Part of a small language model's weights.
Architecture: RMSNorm before each block, no biases in attention or MLP, tied embeddings.
Each number is 128 + 24 x the weight over its row's rms, rounded and kept within 0 to 255. Layers, rows and columns count from 0. Numbers have three digits each. The size before them is the row's rms in percent of the matrix's.

# down: layer 13 MLP down (transposed), 512x256, rms 0.0513, rows 22-56, columns 128-255
# gate: layer 13 MLP gate, 512x256, rms 0.0512, rows 23-57, columns 128-255
# up: layer 13 MLP up, 512x256, rms 0.0514, rows 23-57, columns 128-255
down22 106:108101100096184131141168111137062134121113102112138133155159120072185095049136141133131106114122147143135109118107131139084154129106131117086131103096150135160113117128127160127121134132129150113135175126142121128166119163100140125178158119137119148102133140119104143121112176130141131168132089184155120120133127160132157152105142123089122129092074095095122105083095101127127160161106
gate23 101:121114140123158150123092160128135148164105155144143144139199105104064166138143106157108101137144173130154136126102133094114112139112128119143096146109136096123196151108173166120129187125151093169099132137121121127157123128096147126105136152171073103146127091103124113115137101127133155109120083147124140098124149130089149127148116109087153112109155132149149136101149144116119090086143
up23 107:113128140123114136137140114122144128134129151154167151140125127126162138106117112124160129143115136128113149088145138138097118135099105153141117097166198127153143172089096113112107103114106140153141143161094125167134111157115169153111135131135146209089114123096140156125111105156157155095157134169096093136147107164105134127153166187177110123144093163153128082101138110102149099143145
down23 104:111113125124133149131123091138098125112154100118122127113129134125128151171141159118119143119109105130125133113136066145120085062162121127146151147141123133134145123105107117101182110118157075107096136176083154123119121120144119070099103110080118135121144118111146117127106157139160091082097114142114093129096110110133102126155162084132170162165132130127133109096146101096113113145134
gate24 094:125143114113126165075153170107138147110114118107110097178117081112114112100100133108099116109150102149101144159126136069118099133126155120170113137108102119125096161139132133102145132136144126123147107182163129135099097125117154145135146142118100129144131097136115114104151060145103133095144135164152123141151117076139096136170153150143152133133132133163118056150138112133111101114103
up24 092:092170128144131121146127134126122148148116135190122155100164166126167080122140156167128147131135161133103150106126131159121161109145127098116101117143179182096120111104134123086120154106127116132118140162125132161097133170115075103141100084128126166119148114121121123149091134167088128134115133114074141150044116113128159116109110110101125152159099090084179174086111101103144124129147
down24 089:185098091116131169134161123120121109144139109067128124185130140112127132132132101105147141109137126150124118189110145119133125127126121136093120113096122082148104122114132127182108142105087120161139153153145096107132130163095156148124156174133110120105131135114140115113140102098113176105144111141132107135175138103132132112150177139180149129131123167133101103146138118169162131081117
gate25 094:114105123135164166134115128169119156154123139156109105196157112113136079154132160107088134157147139086120131134114122142086139131095156143137125129120143108143156119099107140118124141153146152156121106157116162135121146170175114146104123148108161132148174092117144129120159120169117133095161091151134153129111122127145116111169090147128142138114109176070117135189193141112098142131118
up25 095:142140093069125104152150129156162146121139112140118131202127112147132145077103153137175141124132127152137130103126151130126113077138104109178128140105159144107114127123122102131134175099163087086120143107133170121062125124117139130164129139105068157129082120055148098143126146114097137088103128119146131125130086188125132092098162151165133182120137099155100163106090143148144132138153
down25 094:096136152139143130135107163111151091150111128086126128114158142130141104124095124122087114102129151097123130149162144111114154110144156137161150133089133141100171082129092140114085091147093151155125118126132140108125111128145113120079131138116137145125167129148127169101094151174186102144138130100115129088157137143126149119111102136133135101163094158084140116121145104108129098135101
gate26 107:129085113111153146106144118144124119154090125121115173162115104102097113136109153139094130144128136117119165114143105155185158135158115156116138114086127129130110146118117102105146143118134060130123095116131107157126149128095124107106131129135106123190116109138082070164112141182129114156138151095112148137144091109145134097139101137131099115105138092094110117109148141103150162153142
up26 101:123107133100154169189173136110148155094140130090114139164143139131108156143147099164078119093152133135129125115178106192107143170122089165125082150141097083152157141114132112126123100131113143122135156116156092131088142132118137111161122104117139125152129126129092128121118128158166159130115105090110119143105116133111148119123104148142139175122150125157069139142137137140121138161154
down26 102:104098088155128110155154144125108145107159114116101160142123083144106143148118145135152111096084115128115138132121128118114159086140203094118118098151118144138099156097092110143099150112113116132120142141104104091117126116145118086127112104105121155119172090122114131098178157096115179122173117132100100129144157120098129155118147130110117122130131141136083147169157145097118083109122
gate27 103:130072125141124149107132110141101106136112135141138189103115103091135138128195129118101085128132151116150129128130151085121143139107133116116126088077108149141150124112153095138152127123151143133109131101098098148157192158120147164184121076125099140067103135111117130101122103146169104133139136148128164100131117085136125103137094147072128133120149134125101141162093110158121147123130
up27 098:157123159101116105109159089117100095122133139105135121132164112135105179157145121107154157119069138124143124108106142135174125127137096129116109146182151140129107123125141120102105097115109125119114098198130151100165167132133128123104142125112120133119094087119146164137151112135123110078150176103114087106158104090154089169105143169132143140110119128176116150106137122134134127085074
down27 106:119126156138136133135103125112113098117149152131159107160131126119120128091139113101128126143113127126127128159156124145130129126112125109143179124085151141128108120164103157146138147140158121126091151125122130136155144181070169090146164142105135158167154147147106148106128168090107165171120116139116174108160134170112158135179163183126108145099084118149155118126123127116162162162100
gate28 090:113151142144123078142138140120104107108136167160073157134162127090092157145076147172139117089116133143099138161140168152122120122130170131133176141110101170158144167141124114126101094143129111140112166126093143137129143121111098068105147097149124125115113110121120102159154097120170140136123142159135096118108111071110170131130156172091148107108157110159118165152120106141165114124107
up28 097:120106162125120102100143122147120085117138142126137122153112142166117148120120105146130124143082125183075134113132140146110121150164125121122157101104135145107112116119094153157138139136130128169116113127130086109153093118113129128104154137098112160107086097139111144118100157181148130109158149120066126112152100104128123135124145134140167127113106125143076139108094119143132097109160
down28 093:096119147101127120120094113109142160138121132112143098134138136110150148137144186099144135114148143092123125127129151134126144096090126128120125099133109112147145139082135110086154161114107148123111135115136140142130127152148162160102099173134121103174147116133115120121148142089142168169092095114156134117095165133138107151141115145124128138142112128100089127133139167125106127142089
gate29 099:128168098117144151157136149136191167141143147163153129063118137094106098162114109096118104130125149116127136103133109151148125137158076138150147113094133088145125092107122115167128116114121088163110150121083123108147112124125134100117135118127128120141136137137110136170111100116131114142106072115144105095136139128130153099140084140107136174114149131133136134129131164158162111098087
up29 102:140112128166123126133134106167077148150133121133159116135104174149132131119122158159139143115124124116164117115091139149117129134117117147137093133143126123131148138137114103102135103170147136103145124158151119158129184143174112171132096132144119101127125094150130139136113151078138168140122141086114122166076184125117136126150143167135133091103118132137165166116154103134090129131109
down29 104:119141129126173148094162146120127157102129171114132120140122132086157123099097138162133121121116126121111156140148099088145149117134120108147106162123143090153116101095129125192143146087112087156137143103105150142144163115105109109147119114110108123101092153120101143170099130139115097159131073156097146095127151139120161142137095106178109087116148118124111131146132125120124063124139
gate30 104:158122095163169141118125111107117105133148155142150162119118153141144188112125133154106110102131155150163110108121049120111134091130134119126129086132111123092089109131175096097126130151091116182102139124145151138164126173133136139132101132096116128137148148130143111144110135099121147115130109123130097136147112144152150151080114115160098147117123100132191121088151125108115145138120
up30 100:165144128131098147154095149107094124100124107087153182147146081165109170107124146093126144126118119126139126151099135125123141133105129110097096163134082140136158130153099141108135109160135156126112161145102079126108153124123163156117138159145125142152119200138154162133131148146129123148112114096123161156088135118137104167089129124150143109149132146146106107148128109156156150107113
down30 095:138108138078135144099165121136165100115093097152125097117137146148109091125147147135166127111156080124145155104146119137089119148126149121118138148130141097138137122120140176143141164110119150153089133126155173151056120122149144112113129105126141094090146083118137143112130186183138142165136129195150152102111131098148137092146153148134121117133106094133154118183116112168131116138148
gate31 099:145123134063150131158128129120123154096099105107118152128123147134094108116126135137151120095163134122091122138148125143102123111141083099167126107151122108169136089131109109148161155153127119150120136106144186105155157127141130110129108086136106115125120152067106115140141090105133149177099146146115158116115099163093155102145121153135147120129153113152137146151140152126164144122074
up31 099:161073178133106163103093104163111131114127089076106139110115117106172144127154143102117114116108126139121167107106088119168109096120146117137125147102163106100134187133144165109092110134166118162103130149141149103125140183120148149151141119131149176099104127120146065146141145129141126100139122115122157121142135140168134133137128142089125118087124126145116123114129185145100147108134
down31 105:100149134165213120157168112125120115119129108155125152124087150155117093115096113110121099096148104145129090115136151105136160103195119130156137173129094108152102120122183143122152118140202188091109126128073111118156125145120132124119147134171123079102111156117119115115165140128164174154150151149135150114153144128144155150112171084166145135107143105100117174116117145106110140117109
gate32 105:135153152100126116105148125142118123141119113147163082162121153124099137131128093150095129123095072068133118139161119120136169134133073111150173149104116162143137170122112128097141136169116181083141123146128145167085117128110136141163136121152140080133156146092114111145178157107117096127131120160130136150145155105112108133132107133166106149153150158114117162118108091158100153159157
up32 097:185111162117158122189159096133120138115099129138143131142138108133119120136173164127155132111113132139133110122159120125139170123116066133061127123109124099093122133125083105092137115118136134149158150112132091150156141099144110129162118094151136124121118125132146103106116133149096139110122163100163170127077132118129144132190163122158109117151109141113135129150143154103112191100178
down32 095:147139104146119142104119163118167151110135113111163124100108133102119137088106115128148124149117108129081129164129133118163118162147132111156148116166132129147144188130143124115173115136176105126180113143125120137118129145160154130157084128123120104162104152147138105174166108177142117141140113096128132159195128106123141151146126166103142133148106114098124125120118131162123124159120
gate33 096:123124162115134162101113093138136114110117128137136154122129096147124111114121117142112133144092128101151148156157162081186162139182133155129099092148136115104141145105144152141155123116164193117163150155140123101098131094135103149104097128109133144107142131142106117138112117139146082127083110155099130129100112141162102150123138147101161139116167129125124164080099134143135112115131
up33 105:125144127150112100121097154126110129131113096140137171139146089131090128126134144127125124098108079136099121114089104097131154106108126135151144134118120136116114139148160121106081157183181092096157134133116159130110119095149134072130123153160105107111114114160125085138137085125149136147176111184116098139122176135112122108116080138090150096141133095166140104114130116115145135111128
down33 109:120094130079103136114087127150132127140112125118110175132174118171123140149134119117107145132110054150086147108172091111136117126111129139113134150113109123196130103119142089103143164146146145140130104092103161144112097165135105116092115119129132134140121126160174112117137144154149140144169132136144103094119127105137157143138098162127112143161187121128159081124090139140158096163162
gate34 097:154138148089148139091082085100131179168149099129129132095164115164129139132146140120120123170128140127125111181120107123131138160150141167094123127120157101106164130113120107089103156179099161109109152109134104086146137132086119126154129120118151134125126139126176104110115144119119135149134139121172151130138113120147128130088114120132158115116105152097135128184093076112119146142089
up34 103:101140135159125131150087096125135107096142139108155104185146152126173134124122086091126148076098111136143146130127122120142116137108127101136100168137104142146143123110126139136100069149111125120106115154067149168164118125151156157099122164169128145108148098102145088131143141116141184167096134153164133114123103149116148134155125087171158152109127158151129124141127109170130110094090
down34 111:144144138111128133151057137118128132130155190138133114080121105166120126103132151133149143142125129128111139149142104140155120164103116191091113110143148098111149116106121127156102164150141149147136143149156121100099196130092124124126116108135131176161127120131142113079140189124100156166160130156147120147155092120133094165097132068127131146164136144146113178132110108106145130133117
gate35 093:159152167090151181137130180116132120113157130123122105132102125108115136124144114115176130114133115153141125122136127112155151117130131137148087133117125147146116122129149158114122183128109068113126121170176113160131117132161120137159132124173118135131107112108125102119123159114148107139106139133106159126119133138097121126124102129097109130120106141111138090163125144170155152122133
up35 094:116145107127072122082128112176145123093113126111129143130134121145160153151123179134120153073105116114158131140147135115157109117140097100102130165148124130126144129146130085107103145134139150124158136112153129105139149137133115169084185180107104124148153149094154133158128123115093176120153111117107143119155102161127139076151150137111134149138129102175148125135161171093138142137104
down35 097:141138166089208148094085167165118126100161108144125123155130116092100141121101135107146105129141144095130117085125163103142161132136158143124091150075118099170129154167147121118116146163114079118129167166111153145095147127108074142110110152138143139087112110159097134141106138082126106108098155099172160181138126115111119131112130106118080146111096140135136116141129127135151105120158
gate36 095:137153115115150084116174163133104089128131160118147118088103100174141138153112120138111152112142089083120131104136164150163111107148163076152150112151133176173085142125130119158170117135123121135114171120152133175082125159145110151148102154106109103136156123151107108094107146109174100116136115140151126115153089134116105130146115118126110170140133121129149109128116096146100118112144
up36 102:069131174137117111122116144103108122146128129170125114104125120127148113089141101102112111155148130105067130093099146128141127145109137119139197117144097107108131157148109140112137118153129141104164145085151149143079131136136127141123106112134087147164101147181135119118151151120113161107122094135120102139105129142143171154136107145161134114101130133072164106097124136070125082142149
down36 100:093156156125140097118145095136122112170094128089154076081157123138130155109105096118157149133119134183175114087113096118184128157128169098134142125128147128092148143136131138114119150121102118114119117113133133147111144123099193138123102094119129123126153145184163101120152136157178144166099140114130148156146114122151105131135138154090146149132138114119158122088088174167162151111125
gate37 107:151104117119100125088106149153157129117084158085121111154140162114128148154162124171127136148137142139098106122152135120133154133095147147113067141142149142174108096123143105114094108099119083146181123155163116132092158139139117163105109121143165108115156099124090125155121113155099171119146103152101072095174122105129091118124145067149125121098162106120142140101148141077127114123112
up37 106:072116098118152166119129150194105132090110129141135116115122146074110111113157123140079106115125117095170112138156113177162142051147099068109081111138133167150138148140179114153091125146091107091105146119145119115154090174096129097117131160125123146147115120127125165144121105166140147134122120144075098118168114117126163129115140139144123137145138137106143109168107125160122112139141
down37 101:113140109136089084141112112167140160103115121119108135129138170105125070150162133115138150120160083090091116116094129066105158134149136136127146167136099148103125141135103126154151118175130125107129102158133156116116129153150154086134154155158138083134134143143092141113106137152159129138120132140078101133090142130128115110054139178104127109120140163121096144144145120138101139117113
gate38 098:097064142105131119125108116058133110151098127099151155149125131070150162148133063103099205142124140132110144155135133150120136121114114138108096131159135120149101081121121144105114099109116091133145127084150139121136128155176107087097120107123144124159108153101092091135094099141151116143143096143100094167108123098151130123139102156084135119077114107117114121134142125124104134123113
up38 100:148105076089129119112165130145113123116073135123149116160139125109119106137107151135110158105148101134155112125122107103105151116117112124094154102108118176105175123060155117080129097178122087141115112160161134152123114073134119130113145111179129132102146135100131142125174107105144143164099150130165089120104095092141129162127135125088077129120111127144117159140131123127100175129110
down38 105:122128134119163138105157192101194116132154109117113128125119097163106107136128127153148150137111123097089105137112122139084104143098141116102119159090166137133143138098140156139129162107129161074145117174144121095123102126113150131145102163123166122109156172131130094142121144110124123139138189150116130089158132136155132081126116159093136107147158118152127138138155111123158136148119
gate39 101:105135117122130126142159110150117149170136096167141134099097135114121145156117136140125147089130132106147157084120154115145093146161141122150117137075109124098141140105082141136118112149161156112120120142115116105109179138156145121111114130102116115141116145169094104127127076140113139122120110139148183123108139158095117125152114119111162136118144146168122135099091082160128138089144
up39 101:145105166121112136098142150132115125097109182176108099087117089147119136121089098102148106132120107146159142111103133149105163114135154078128128141107189099127145113127176101138132142155119112102101143138154161176105083124099114119135156097158122117107116117108120126139156167143129113184127135189125132159120131144097092158106106120138113119147114124155113112135118080124124098116152
down39 096:133123170136130107146120118128134174115136115121108133150121113144095081155103084127122156090081132144107141112113139072078150116130135166165127133126131086121138118088147102133126103092125111157140132148099153106122164139134150165153162105109129140080105135156135148131156128140160133110118083070071089134102144141106127095127140108157146118090136122143146161120115148101125139141125
gate40 099:138077140121144144166150071121126142125163095144109125106098093130094098134149124089113143108107138077102132140138079142088119126116145085092153127123134146114118153136134073098136112146115113162142165105133128119083100131105143148122120101077172159118101103110167144127156149159144090111120150138110152150141137134133156104067145122115167120131118104112125155154115150139148121105121
up40 103:094100118110159107109167109156130136131103136155135157120110089162097105154158118119102097139136185148130131094147114170100139148143122162127132138089067118111138115142112106091119136123161149092138148131125136109108103114130142077158139110148125130147144176115120108092132138134125139130145156164109131156124139128098147138121163144111120145154095142168111157130116109184108122108110
down40 101:180106120128147123154122170128114118181183133126125115138131122107122149111085146077171127098147116174152118135103132099139143130133128140108148151146134154168149134163149148165106121129080116135159095105121099137129151120106160163113127138138120123122149118139155139143156136120162163102129139133126129116147168141147150116095160109136140122119141117108149134069169123081145093125102
gate41 091:112111073143109147122153085094127125092121149124133091169155164114120103133100084122138114117118154083150108158137135103103141096168127156146139080135124131170130104130128141154155126102151130160130082138145098092148136147154134135132130132149097175107115141118106134139088178102159111113135167157116146182096107180126108105088160151084132114177157103144164134164144123137129125098094
up41 092:142135126131117133150122114116170151134090140146133088129149156123114139084142123129124149158097157132126178144117131097136126117129140116129163127143162119097088125144137120115090088136147103097134136146133141186153101127129123146138144112119133158115117069122106107122149112115135136121122092159087157157110157122124162117107090154118130147140092117098096106078128113147118109160173
down41 088:111145125146145113165162121091123116158162107124119163138136145183084110157088112166099122134109162137167156128106134145092128111144096123150131144146093150143150083117136150119150106121140166136140084086129133095108119097104124075079143116142128135115123169119117149125154137150128141127077123092124120093140117135119132124107135135128146139140164126149121072130096140118118145103099
gate42 097:134113124122123167122159129128113131100121127112145093125088142129107132158125096113085159116071112111145093128121175145133125143124106133161128139104125127114101110127156098149141117127162145127123134122109115176129118159145131096108138155130147119106132157161101152095162146098114136144176122123110179125139142112108099158149109183168124149184099102144159119099128092140095128110120
up42 107:125146132145137121107173118131150103108123127109110092176168102148159113132123135167124151135106128070127126115140105118119140122103100108090124107143095173126127125125098159124133114120080108105125151074160095147108147114113099127108129154112166109149122095111106122115117144093154123137086083134117185162163125129159116135117133135124114114145100162108113150096129115110119132167120
down42 090:161062087146105147110138111100111152113103122136140135084122128143112121145128097118184070115105141187088122121106150173068114096105112167147109143156125132137138097133178116079149155131156147146140143129137147091149103098138122127131076131169102134119155157128124178149163134143101150154149170105157127133129139122121157135117114121123129124122112129143131150140151139132123134095138
gate43 108:093203124140107086109116148113104127105107076159139140163080139143066097116102113124114122153170140148131103149112104142122158128149108129113113133151117114141134160124116153128092089144117161152143135127090156124102119122100122145122141129109086117094119150133115142062124147120130111136166131133078151101097155087137121157098171106094137124161118160162174112101128100133124128108104
up43 110:121127143128137091124090163116124120096129133117102156145135137110090134128141144140130054107119137128063127170081104143144152148113111138146124108142154121120146150120127107079139101090140112098117145081102137117153137101116167131149137105123120123119104107148205115123126079153158162109091150139119102109104083119108187154147098147110181083126170109139141093138137134133159106151152
down43 114:139142133108083149145110145124083139101096168147138121110143143161063126081145124084109146111120110123122159105133165076109158166103140131120129120106162125115136160138159116084138134114139154122130115115053120113105128122110133111119135160152126124126135107099116148112125086169106116143113127115105137106120105178150106143100089121117141103156155112119151109102125111124138128129149
gate44 106:113133135131164121164124091126123169105131078168137152138148094109113118168159141113160152125127171146125154140118100087126087148143129116138121171075153143127111117099089109133152159124109132114105095108110110097163125138099116155122113145143105131127124119138116134146109160131104089088163143140164127129112154134124117129137146148124142086152118147108136119145141167098148151125142
up44 102:126152092136092141075124112108119173152083162110126168094125140127103154122109140130132166131147071120162152115116134108089134112124089132128101135173145132097130112106126150100123113150095126147102111136135149134120140133147121160123111139125148140122156132117138155106108140115149150098129111139141154119099129139117132155123159106144127155140149153196141116146101105167149127097143
down44 100:088116101108146128108119115105148146124129158108113074130123141130097085070148083133128110125135083167118121133101164079123096158088115146129108088098120124110098130144161136156135121110116133108138152146124102096169137143114157144090121121162147109128125150138042128132153105150091107104141111133137174127145114133086167141141124097115154184085125073118138113151136103115153106122145
gate45 096:097116125117140118118105130094110103164141138102159063141150155148143120107150112094132146143151145119092126098134093109175132092129142120114134134129135120129093154101141142098149115113143165122094120132123096110160097116093109178142105151091164104141113123151132123078151113129140194128110154144142114137125102126115111158089110111109141076156097118131149140160102114144102136084088
up45 099:179104137116097131113128138180079114089123074147149147161066108107135121132108135076140106169154136125134128116114172090075153113181131115113112142154161106127100161076096124092104132095149114100104112104116113107155130135148079188137107113127116099158140098153115165092138135138123136155119150144158118114161089189134110113122148116152117096135098120143128193134128136117110180145134
down45 100:154136137129179134150119136127174114089090163134129153138093118187124152104123101043135137134119110107109132142137116152125136118088096117113141134164149135127131132132086124178133115109078119166143106117168114111101113131125111086152158095118107094100141159103129127142095135149141118119124085119109168101114140113132153135143136125164151151110147101088131158149146151162165142122139
gate46 104:107106146171111146182125148105143108146113163148160135130101066105084118146155121124118157123120120104090162115124117107111124134128088140097135146121131128132139164112098107146157127122146158131155124153147116160117079117162114145117140131096107121122145122144133108097125104122151095141092098108142091138143129068131115093134145159071141144125134129117102161148134103162163116135166
up46 102:199105104131177099144104154141101147103107132141146120139144141115150099133137107086133170110106123110099130122140082145160163137096135109115145118158127130127128155128178102117092086183121119131164153148137119142099113108127155067144116154130183087096115111104142108114139137146167136139120170129120113126163057113115111135127124135124162150123131092088152127099104151163121108113162
down46 102:112106128158105120148148130135092179136164156081118139107100113150082135116090122195104134080132127139128134112115129094130094135132131124137152125139097113158110131112124154119168114094143145137140133101163148091165086141128142093164090086123093102123157164091111164114140107143121122112140128141139141101113158118107097137112168156118105107144148132119122148113129120155129092112160
gate47 107:113106110098126128178111084103161119108128142110137108111082157129138170105117112137142126107097122120108141131122152150148132127133177097106135105161133107143124113151170131105130119147116127103103122190128107094104155154140148129136131165099140116126149165158139133112102152111150107100121155093084125156149160108192174090176134143144138092139129162142131139096120126128098121121148
up47 098:133057126121083128145130143139117076133108150148121114109132166116145148152117120161096149115148117157138104119072104149116115124159119147159109119172109093116080083157103133113081130063129129121118103163149109141161145182165134173045143138128122091111171152146088149160156170142125125086105144099094139129104118096112129110130153162114164107095086106091155146153103146156118127131101
down47 105:110122118126122126131125099124112169129111134198149111152118117116123150116090097156149148144143116142116140102120144151162195106142171124097105155130076107114074119071115122087123110128184084104139131103142084135089112132148126144135132126122089110141147098119136163130146164110103139139147129108140113156130103140148119131110113128127129136108154129104153147140121131133159120118105
gate48 101:106132124149131136155106118102151133117150151105122121168146091123130085146088096148130104158146115101135123107116112129163133151152085116095164144149090102112148111121110092152161147118142143160072109131105157122103144143095162150143117122133154113105123111173146123134160101123126085167170076104160116156092176138146114138124138165087082117139139138137126178117121142129140103127112
up48 097:116180124153109122130153101133159137139156131128123141151144090090132087179130097132117143110120124125104131141142086064116151081141125172152126113128086132146110143148101114140102144086113116092137108079166115138117123142121146075107086119084101170131116120123136158123148141172142079134140117163133140116145131081130134139119119129134114168110100144164142127139129118149141117165160
down48 101:154145131094146122111079128112138124111105114118113103108149144118091121127138130147132118179110115133106153127138182092187101121140131123143097118140090116145138101168145169124134140161120084084120119140104145141082123127126130126098147140106175117093115145144126149124117162151195186106133096042146119175134128115148133140118119162127132102115152099149111157117127129159131131145108
gate49 105:115148096122101110142112133162124167099179152136080136164166133150113149112146162100139139103130158112137109134094095170118122117144158109145182155109115093111153139123094122125149128137150136134146177163135125171157093168136160083146120133160136142109148147116137121131147138132079157101171125160134129161130134151134123132132161123143126146089131129121118155170105153142116132152087
up49 102:130140143101144130141106126136107127167150140156162112156128123082107142093136123121062145151166114063132133117134105159103111123105123146111146133138161097138118111158101118162088152138096133172118164152154117060158136095137167146184120111137112152131124090090063151159128171135130131145117135122185110153104172175160105129138104098106093140125108089163121105123134119124139153176158
down49 104:154108121108141117149153160171121127138108125092189113137178173167120165125159137157161091097111146126140121122124124140108126081098157143137110114077146135138116107113210154134105169129130114107156121127099141120129124150114154154138121143130129131152135136139138105177155114125124081119119100090109118175144132106146134112151085151103104138163151167121108134126132158099123127125118
gate50 095:115144130138077163148119150188136113134114106141150128156108166133131139123147090139185168150145097061081122167179123111123090073109135135169167078159105111080123096102069137111155129158139134154119130131118186119117134135103122110115181078090129106115129185140139177097139139118133111103109132111127101102138129116119140148145164148136138107120111112125119140119149128151133157113128
up50 090:104117151127120107134167119123124106124166116124116125149111079154122102169142138126145152148157126143166180109098137158119129151182150084133138143127159152131104127163125071156136110113150119090129131145095114157127111134183128140168124157150145084105087105146133169129120120156110133126101124168127149124149152083161130128093111127183112125136087128149144156134104161113120155130103
down50 094:140131151134123128129078110105106145149090133133105127158126078120094139120109132131104116100126127105161100159095165108119110144115117146134103096186169093094122100097121073159116127112111109077140157146179109138167119131138115170145141118134145146140057111130127082110118127149138139146140090128111138105119170144102101113111140107075107128173159148101111139149136109149072099146141
gate51 104:138131104150084107131149154145137168112105130125172127140150118171149100120141180117111132066125117115106142092126122162118133130133110150123091133116115102157101136111074130126136147136152124167118153093156107119150080135138140106070168138165092107151134087126145126093154113142116120099088123141129157133172112152165170154126123132142130121126143132092137096136139113107154117102147
up51 100:169141110133106115173162119146152130116125114122132116102136106118146156108069072130166148099154133133140124117115152112105114125158127150152090144122108107149168080146132083121131147129149128095109155162142084192136103091121157130117160115129093147133124135155117127062140126138156132092133159153138090103126119113131146137153137122117109094159159096113083090140079111129142115139144
down51 100:106122137133141103116163110096148101132128118116124096149157100140120094128158115116118103160155148142125151087101115085152101135134147129105161140117127154139120131115150171111125134108108112090177115159139118130116189120144109142154105135114149115137138139149096147130095129150105116145107176130108127103116107130122091117109131131164100149143121166190132141107129111128156130088095
gate52 099:144093113108151129126153151122108179188116127129114087114122089123122076138140093123114124137131131143158115109069145110119167113138100124100090129145146167089111132158113121152192138112132181129126158098161124138158097100165161117158086140106091128111123142130132127126131164103139096189153101087116108168123147100126182150136147135147113122163108126111134146113110137132105131133094
up52 100:123128113151129141123142139120123098131134119190140126099108136086191109117123067133081131119111122152068144095125098127140131109148110124151117157150124088119159113148139133141125126118160117095117136129165139124143153132152141131119111153185093132126130107131139095125150123142139138129158172131193132081118150126109140136107135103154148088148148115137105110138119097123092088160146
down52 099:129146114140137118152145124174083159145104102149122101102196142159113125116114128113098135142151160091182124185142145128099129122062125119104105152104086164111113150116135086146098131149083116108110120112132137135119097140113147135102164114122161119118102122125116154100145105110137118059152123165085094156127111137182125126113150126186134178152157121127104154122111153149162171113108
gate53 103:122118129131122128111104140176106108171114089112114094156108107081121096090136095090122083075133136122116149148111122152169106149160105099114113137117139102093129141155172146169166152100141188172127148112095135110109092168132154132150111102130127184101122118149144114132102161149104124127138115108127106122110111154123126108134113120113132116100093123116123153089082116125163138115155
up53 109:107129108145144123095104149130100128168116110157116097084132154180169125146152153092125132140112131120172127187105110101142126132141112136132114137132130116133094098076117141131123105164109099112161149132137103109123127132141104125174124156176167137111138119178117114153153109119109127143115176077122119085111113145128142142115107132144131111111120113114123107091114075167156106180115
down53 108:144142125146120085156128143139152154150064134135134086078131109155152153165109127107102104112140215125135112152142098089119129108143102096105138161148123157107160108133098126125118120101164075093141109124114137121127132126121116130152126133126154166096140114083127095139123094142132106144115151150136119144095153135157160114136120155150146104099109174100122127147143132155148128161139
gate54 098:157143117111129096151174109176143113145154127170161130163101143128123139131168135169118146144138051106136090111106119138125097158132109111116091137080129111089163154150110153087168115139142094088117166103132090087151100147128107130140149118110091138159149151173114100163141127157132139128133084121162133128064134140142160127115140136129124142154151163132127155159122109134145078133162
up54 092:113152133122089195124149148074162122150101117166115116077149113177171102138124171174125083146124144123098128137163116147132142131154099103108148122120108106128102147137109140120130165114164145094087123125116130139114144105132115105141154101106126125098138135114116116135156182102101088134147121102147102139103130108145126181156135192143117108128157122142105138090088079156102146099114
down54 102:131187111142123124143109091140070099138127148123139103119088136111136128140147118147157089079155118163147145137133118124113117129121114124105156108129145111126139107138126128103067100137138170121102151120138156122141196133101100084096123140160130131137139123117099083118090138103136107150150088150077090094141121134147095132145113113107059127145113133129127127117146151122092120140138
gate55 097:100063159097127146132124106098115149127098112130161167100120109115176166177135115159129144151203089143138130108146137122179135093127110162141103085143103122138137121131136129110111118154119111146151095135135125118121106115076133125136098126155166115097130105119140130118105116103147099147110138177109128120146193159124120117089127119133117156103134146109108134117128115102124146122104
up55 108:150111148087150114138101105136152133133139100110140078166096126108131148139151110143133129063185089125113132095094136132141120092133137106097128112112114184142165122123149144100138151078148109105126146121146134173160116109173140104112102142112117130115109079091164114123130152120126146140102146154087164104150125167143139104128131154113141169130114100122119155123097137117176109136145
down55 102:079125141128130127123141120137117087148107091114120096141140116144146061131148092125158169155126096112114145169138149151137143144152124104093160160121112118105142082117141165143109116131102151079102105112094136115142128090137101150102110113107120123120106127110109093148115063125151110140088104116144190106135160121121081171117156150129119087124131136152099103124112112143162136140145
gate56 106:131114146086118113124077129127112132106147118170108125130111114133114093121121129124097141123133129105122153136157130110125130135175134162134148092123140130154140144115086178160128172139083160146114158111143089150133156143147119138097156126126093129115128126138120110115146086146104164119101112129130142114132162098136126152122148153154152135146130154175138107135135150146156099116126
up56 108:146167122125124134125154086109105124103074131127124130150104136129100091107105129134165084115138151122093193107126149143110093148103099140097167117087122117128158093142114103124145192150100143157105164090179151117113103106133134117178147125126118167074138114173116154152138106153117110093143130137117120106147105136105143093122154126105147184100147123110083132103146084092151108113181
down56 108:130141091139095163167164150156143132147141138109152122145152149080121134131126160144120120125164115079159090155112158136076148078105080115122116137152136117130138124123109098069101127108132130173123118160130123110169129098085137094137161138154116148159128154156128171088124107121111078101130129150136128113111123132164098138112168144201112145165122113125119160112098162136129186125117
gate57 098:117127146096072105136154119107123136134125127144104137135154155103094133137171157142103102170093154108115102144150122113122110116086115175132140076128132136117109116172138115103115099125150132083182111134108162151097090081085171086115108149092102135134117119116126133172106168142113127115119109117112126116134123154105080158172110177106137123124133100083104152108115115144123210141151
up57 098:150108136113152115152123151103142153097103145186104131090133170139157105101127134086135147153164112128131125136172133101116079176136137139162103083145173111144099135147150126140117099121149116147126140128199144133113086157110094111089112121163092110120119137116101112134118125111132128169095141118136115152079101124062085097136153146145109109142134127073111137102113131093132122086143